{"n_kv_head": 12, "head_dim": 64, "vocab_size": 16384, "norm_place": "pre", "rope_fraction": 1.0, "qk_norm": true, "bias": "none", "extras": ["capped logits"], "lr": 0.000753}
Each number is 128 + 32 x the weight over its row's rms, rounded and kept within 0 to 255. Layers, rows and columns count from 0. Numbers have three digits each. The size before them is the row's rms in percent of the matrix's.

# down: layer 2 MLP down (transposed), 3072x768, rms 0.0345, rows 20-66, columns 192-255
# up: layer 2 MLP up, 3072x768, rms 0.0373, rows 21-66, columns 192-255
down20 113:142148119095132073086178138119095148167038154145147120106091114093163146178151118164159064129177089141061141093097101229196117121167176156117139089132087117132055131139171117146116114117128127
up21 110:124128080133086156120098123055189078162184099152144074103137137126142112137153116125137104161121199110152140145092097164111156148103117110079198104065113069177115078127074100078135107103134128
down21 110:170118122164148102107135141126079122174109155141133154154133136104119148192096127079080115082074140082185164144157114103150099108123131078114131117172116094132120160147087139125109169150117104
up22 030:087102119143136163158132111153178094108200154089148099113155171167140097077142124093112120101182187131163102126127144095141116140023101108120102139110136120140160098092116093110121108200143094
down22 028:158096132157100038139135144100082155091102151186158102188153129097117115142121145124168079109096121140147134195141124129151081126120167138148124150149098126157089073120109168118101133067126076
up23 120:109151132157132124104101110138165144132137147120138106139108131176060096144133193099122111176168115159167156111056151099119130089110102105200090118138060046087081122173164126107130128084106097
down23 114:144139131154101144106108161094237108067074105159116128156169181109142114107151180148153162047184047171140139116095160068211125165144075133115116112148151107104176124095109143100158084112090106
up24 127:108111115159093227136139143150154132149133142145155122071093097104149105061185135107106187160159132153172170101136084126134163101108105107116182153101123124159140099168158134098078132085150136
down24 122:124062184116103149143155092099151132137140064201155142134112123145105123133145097125130145104138170075154106115144096095150146152069133144073113130134068150105153152131071075140158116120122125
up25 117:012115130162120092124143154129136095083167155145088100166142195115147185192174158137115114179111131183079147147115151080096156150113144138079122127093150137087149088101092112142146119202116092
down25 115:216124198133085130166105117145137120095147043140111145061110078131105180159121089072155145163159174149121063152118124140144098116113128106166188141092118129106067136120119158139147127081153111
up26 116:143133110106089152121129125067101088134127167052141173107109090144096074133167069152124204100121096135122140101142156142057072114084111097096152121146145132138109142119143119093134164082171142
down26 115:148147145091182149126132119137091099078083116130067134104141185146023136115097101079202116154088191133161179171054172121166113112210169098162132165154097144146135167113130115137120126143154120
up27 114:136057152138173138127063167160124149119139195157178148090078192157120162085154195156143112082128074162124199068188130128163097102095141139117172148070155124143156104115115108128115128173094094
down27 116:093111055216152146084079128116160156149147154099151135121136150077146133118117129084094153108164176160104097093084192130103085112092160134123077140135141074106113130122135133076182164145192104
up28 111:132104092171165098108111149155145043128141186235150105129118139203178100101109101120153146203138137128111217120132151136152174082108170105187072086151094107119129101151132083124114124124104113
down28 116:137154052157144124103122127118132078106106110147117085132084159106124162124118100112135092135105114132073159148095179099133153071154191087120110143173158100110170137111140082147165096107138137
up29 024:100080152096120163178050147169061123090158149135124144120092117109134182122113142085129139107128118167183148144041099070130121132095134056191121105167104131135165113183105054106118157161106140
down29 017:183142118106080118125107156113057154175098139143134141172100080129079087138134145123120129167130129137095181156161093112149112116121152122167092111193120127139100135076087145134090103118131068
up30 104:096095201105106180133074109126092083138108115106147152060166150156156190133086105124163131114131136169149124105152113114107110122116157132159143099097117186113152117066116122121127115154146088
down30 112:130071195123147141157184122091140100118082116134183119197159108175163106105128085175112159117127087180104154121145101139103110157127109127122163156137183116167145076164143127121126091108132135
up31 113:136148125137204128085130120142108112005126179174068101113126132126109127142191193172123094099154134134126096235154190140101137157147139085136134088094093112151157115121079115067165093109110075
down31 117:138142120115133126127121088172130187113128138050187154177112082132068151157098113120090084115084095140071127148113205143123079160108113169197137080170102183151186153159121113123141141141154141
up32 025:065102155072180188146134111115106099112147085152115184148137164101076165096159130134153145093142170211118121121054090072102124138112151118152106153125116127101162106165127053055122113162143099
down32 021:103138112156170078133103145118110152170124080151184122171108129083136060110166157102094085074129112117150137111157147149164230101130138132184163185108185099156165137081190119107134139114125141
up33 118:057080141122128194123148142153113153098132141062122112127102083064104138120137194081165146111166133137135196120072158131108112090141140079123131126168055102177090166086055120091150156099121079
down33 114:157133143151150117071148065170150108135143142112108086099096124180075138157090133111157173044105145101172122100095144096198115105160226169155103120149100137132132101130158127114189106107143099
up34 033:077095124128115166136136136138113128187163157122103123078135108134141131114127129120121129240165139118138148141121073101161126134059172080103164103145097127151142121113088079131095100172151106
down34 032:168173123118228099137128102123158137171111097111151158145094137076071107135112181079157084099147045096130125128121153128145126117125121223144161173130185141166103112163136125128173116121102118
up35 027:075070068121153104124128154113148074106191173108151097110147155114188118116107143095137157121102150166123170104065107113093122108067197072120123098134148077106068148180152053075032110128121084
down35 020:176127099116115110120115166161102114146050079132190121163128144169105074169111058190122146149098120122058108127146109106134123164143123109167100128115202183117133123068113143152153068078146150
up36 105:102137113092110184150160067164075099094147167107191120126149151149132145089170168104170161131100137117156139115147210151086179110074182141119169127148109068108160188091100038159119107126147132
down36 111:104168055109166119115114133178109166118141097126109083120129150117122135107157094126118068173109120130137145055080173145118137147142165140107116126170134134124171149130138122114076122124141132
up37 027:076003147126149159148146105103127123128138189130141116132098126125077074132137114131099113167117110146075119093121096085104071134109134133118124117138115101071166121185152091036122124134160049
down37 022:104179106122136112114118137107140176089134089136139106139136143104138154155100149151146152187098088117107171122143151073218129151083099116115109111122103104128164074168104092102089091123128091
up38 109:074117089091068165147095117118132134148179125255146128076091179158094096121104161130138185153159133135167163139149090109141143137063186122134192200114162215098104103123141113130108158135147107
down38 111:180158212195084169133115135189207125133151124109093138130131062100122137144158079114087145086118137165145130158039127146087128165106151125091119029091136071075145111103197152125106125091135153
up39 114:114135108127139182104120164148134113042146148156153096139079113112103094100150167171122086162098155151108128104121135104131144123136146097191143144156106054151113122186160106101117134095152082
down39 116:166120110148131149139155127107130123191174151048188129147069125110162079152114172165136106136186107112125120144122115111183133173094112091069134078149082116120181095126152142131099146117105144
up40 122:095145134121175134103119177117129125130194128113168139154106166140145143102089142170133130132167122140101128116125147162125130079091121017166125176100136071131097104091144122123115232122081095
down40 114:097128160133194100167159176126120129106093093096097179115150112088131126097155136114097137131101105123048124152138089138162164099139131131108143116169119200136110133170145124109160096122136160
up41 107:086056171143084208173120173155148154152186131108119100117160115172143150121143106089123161143145172129150180127120183113128128103111100119093115109128107099059108147065174106086025155139146113
down41 108:106111155154124144131136064192161095139131153173066172121134120131124132139080140107172135047082089087111137102145130111158161131108143179144125175102134111128094113071094175118175134101103145
up42 104:091080101138147155099167118147146089127103116160128113114142187151178086092145113131101092122126118176129116149133094165095155138143112162167147148132110140157147119141063131074092100133163126
down42 110:118103102077146109117130121145166135076062113146105097128120164172083094146153060128114180131128144107122093112121096170134137154152087169087137135117172175176177178077196172092130126140160101
up43 023:073059157092156149132122149104170152126177145103141157161162127093168113157162148101122141148133112152079156131119139112131126181103073065123114078115123097103098131145138100072136139125172108
down43 016:119124090109096125065097115128103174136164119114071172156109174110098131131140148116108201144085153189107116079105149077118082113138097151145142142122204137159117178136166178103116071118132165
up44 022:053044141138123147144142165096100057161114140151151113082165134148178128129139100122106096200101173134122172123144130043085109134074139112134179133139124089108151127193098076097133140145105054
down44 013:149130109156142091124170169115134092184137115101085117112169118091094094122134089079099162113153159171162158056165129170108116131188131137127133116066092078094081160127135143180102125148118105
up45 106:076129142106107165144078125097096081103124140148157141110125150125108115186139095100077165078160121152097131124145078163098154177113144077128153143097080130051175166083104107134098160184114059
down45 113:101133146203086120116092106139153060108095144127146155101170134143147192096147120162097143148125185107129090141107113107091117151128133155114119148155113149128167095162096103101140139082108166
up46 103:134119163161096104172104092168140127134141076153114119134092122186137097088106179116177174154223128099154168168138111146173169118085129063138148116176177176115139100108112052115089132134098143
down46 112:132157150124152158110160135133107141147185134162145112135112097105146092094131168107137092134136107108165144174151107182178100125136152115121138105162073127153111048090119098106090115160112179
up47 025:000066114112149154097139161103131149074167172110126095128127161143137160160153164132130170129119139168120147137155105147084151096079122056114144120134111090120111106114153140101155108124148079
down47 020:194151086101116129119151194119141176165163146164156095134139116071077041164105110111074142079115139139130141133157147140095135083172119116159122152151184104115097123116118125169153067095131128
up48 125:129113168079072116134101138092144135102144174167101163068122109163073112146170082151100104119148090131145155145126081125119066078097127106179108093042132112110084085084101074108138139140155021
down48 118:063192104142170108126060151161124166101125147187184101130122118159181156173068131154122078144192174129196130143164126216141140138131100136094127108177122178141123101151102100169184121141149104
up49 117:121125166059122180147136091147175101136110136170109121136159110114145121144142165168153180110080119127168197092105207111125107141104174065132171138108042124140126125115097112099136130158144110
down49 116:120142163129179158149178075111109118127122102106075151128149090116123112192136153118119121146137149163108136120090084142149167126152105142180079096117105108100088205103073098105110101088151090
up50 117:105118071159140128167108118066156099072165104153170122174161201152190153106159129141158136126063192141153159070126178080129168139130101092124124127128132086078167130142135048126146056112141053
down50 114:157120100119144100130138158104129100142141085131107166137112200099080094121114160118119062118129150131138108083124151189197174120116100122122084139192129118118105154112100099119152133109077151
up51 022:068094153128109122112109145154082135161159155137154097107141128175130135072127074103107158144152154137107148104086139131135117124094151107134163097109136086120124098157088057105137158169135094
down51 009:074135062107109177113145091117162095136110095161131176132133143174091130144089152086128124140099178137085150176075148048150119185124075149142173134118154130188113109096129099108140132142176102
up52 117:044105170121175146145120154084121155106129176132129131090143120129128130111164071128111147084146169111165140109094104117149084142073146123087131124092104124060154145107119105138106080213162114
down52 112:128141120115102069152165100137120084130112132098022119149099123110083188096145061102145163122113155131096094175129086138141128141123141132143112144159120122115114107150130088123101150138187141
up53 106:118123163068075184157147133060137153136135151140121228150144156094111146126173100139128137196125176141094152172159136138124117137111112084168178128125115136132129067106099114127082083182202150
down53 104:144130137114177160161106093058152068154113168104118096239071104095148135103154128121135110113129131156096111158102133106158059120148107115123131120157119135110108185164148124087103164162098156
up54 131:112053150140153113147143123145084152130119124156139177141111083086171122121195135089182124120114127121115128158119170067130074149065199119150098112120112149100151117141149127111105080150130107
down54 123:081148163134086074148149107095112134085176130130173186117095129168110149158062129150148144150109164169101107091098193150098163173123131107043078119103129153139097130144079096093107054099108135
up55 030:037082111109122146138172141107150083133203148166175180107120137094128074081172119148137141114167155144127144124106129098095104141077147060129121118133084128098121116168123015099119123129145023
down55 028:117139156115125092117095119131069181177107120110117090154085140128105112164108117170087097151085129179103142134168128163131110101160171084127112162126188122182103091119110153157134130128122124
up56 025:088062175117149172138113114102131155056164181183140126083148169132153126089162127104154076103121109150136126176141080127135136100118115100166096087105136123044163137151130090117166132117140080
down56 019:128131148117111074115129164147094146167121113135170163100104083087093147126102123143167129126135135137101136095121103118131097037113105078109181205092124115183117108132118191144067108102134154
up57 105:118079149204101120111163128120151109139145120105172105172139166139092159126151107129140120140148163113190101135106100057137158182079161107137081159082092076126121104141073095142057154135192135
down57 108:051169132113154123059057108082091095149157151129153085114111118112035184144053160090128161148187117118118112107132164129095095141123207127140174099160103132184160185138134070125113165152124131
up58 120:121109094101148180115110125124170128129159127200077133181134120132118074085117120064074117105130106154078127091103114152170162127115129114121115119142069148118163195103183121083119108148127109
down58 118:175118174096161082090126103119135104120150068184092187122105115078175171103123065111148138133139173126161160042153121149162115094100168125095107111120143145133127165124149158186144105110091134
up59 117:079120123146155129114143098129094064167143148093133094102132173190177154151113185191073159173129160168186132091126173066115186143114132094179117138071120034079145086123125129121094172127115134
down59 117:144102065083152057124176163100130135118153168155107162166120158127108090129140102115089059166161164083079147150095140129157082114134172122168152102118072161098109081154159095084141154167168114
up60 024:108089136136082135176147136086110136084136102143119166138164117135127130147133143127189131136090079190145150182175129152060126106080146048150125130106140117083151103141090059095131143158122106
down60 017:163172115129140073103086109107074148143150122111075116189072118113086119092162085102130155102124121169163152124183142156139066144171176077149141160128156116139102132152123134178143106069152109
up61 119:128114139152092126126122047114099160156112178169116116096072153127111159149102141107113105116138106112056113163164156116160134162083130114087160099118148087114111131096105112120154100169167113
down61 118:165118114097142175144188117143133157231104103097109145162091184122055140138089134204164153117174117169119131148117130093142145160088106114109101141133132054159119138153130142162116124071112125
up62 113:122068140128135169113142094133168095110152143144192114126097147074117121140153127153092090131165113132151101148128150109091187136077178138146129144135139126115154100156118121105103179105122122
down62 112:057118176122096083114230100114151082161113124163151097152166102053064160106232058132158137160139146142093170109109168136177138186073149185160134065165196113111125096087183126148140085151151134
up63 120:078060109140065148152167084141154178131159097075114126155130212050141075132141141049186128126130096129167159134091090147104118068094093099120049082133118100148092143140160082107148165154114117
down63 120:098151156119140121123102100090174064155117090071128167108160139117153128160088165121045099173209131189097136121157164104133122169088126134121146172170144106108138198111174126145131154104111136
up64 110:103072133164134128192182096147103147133110106119135134083133128136213098147149113100130128172074120122177145155155105139097129089137128140163069109124138173020125104073088096065110127109090135
down64 115:151069116109196188164081159135176109144122089119134162112127131088145107136137122112191140158095154122165137126140128129114122106110085114182148155092141129147110097127105153095105115117187132
up65 114:120095115113146114113144118123123091107165109091086162086102140136100182109181083147120126148120087190184115114157092174125123158131136159101176157087113144136131075162164094114151137095153090
down65 116:169133115128116153150073121138138129146177119130147130218107172089150112132060134166168108124082132115180117088143145146177145096148131119112057139150106155128169132144077158119114109183090158
up66 122:103070117125134153140064156148128144102168158182148115115135130149169142093135132136099152130175175107199112102099073093131223146091079111127142139142153168192138107115090130128103118151141122
down66 119:138095127096132084153175149093077181110105068118088144119082112075091077137106125090112160140144075166095113167102075066126193123142151130078126094112117147131101158136095086100145121082076131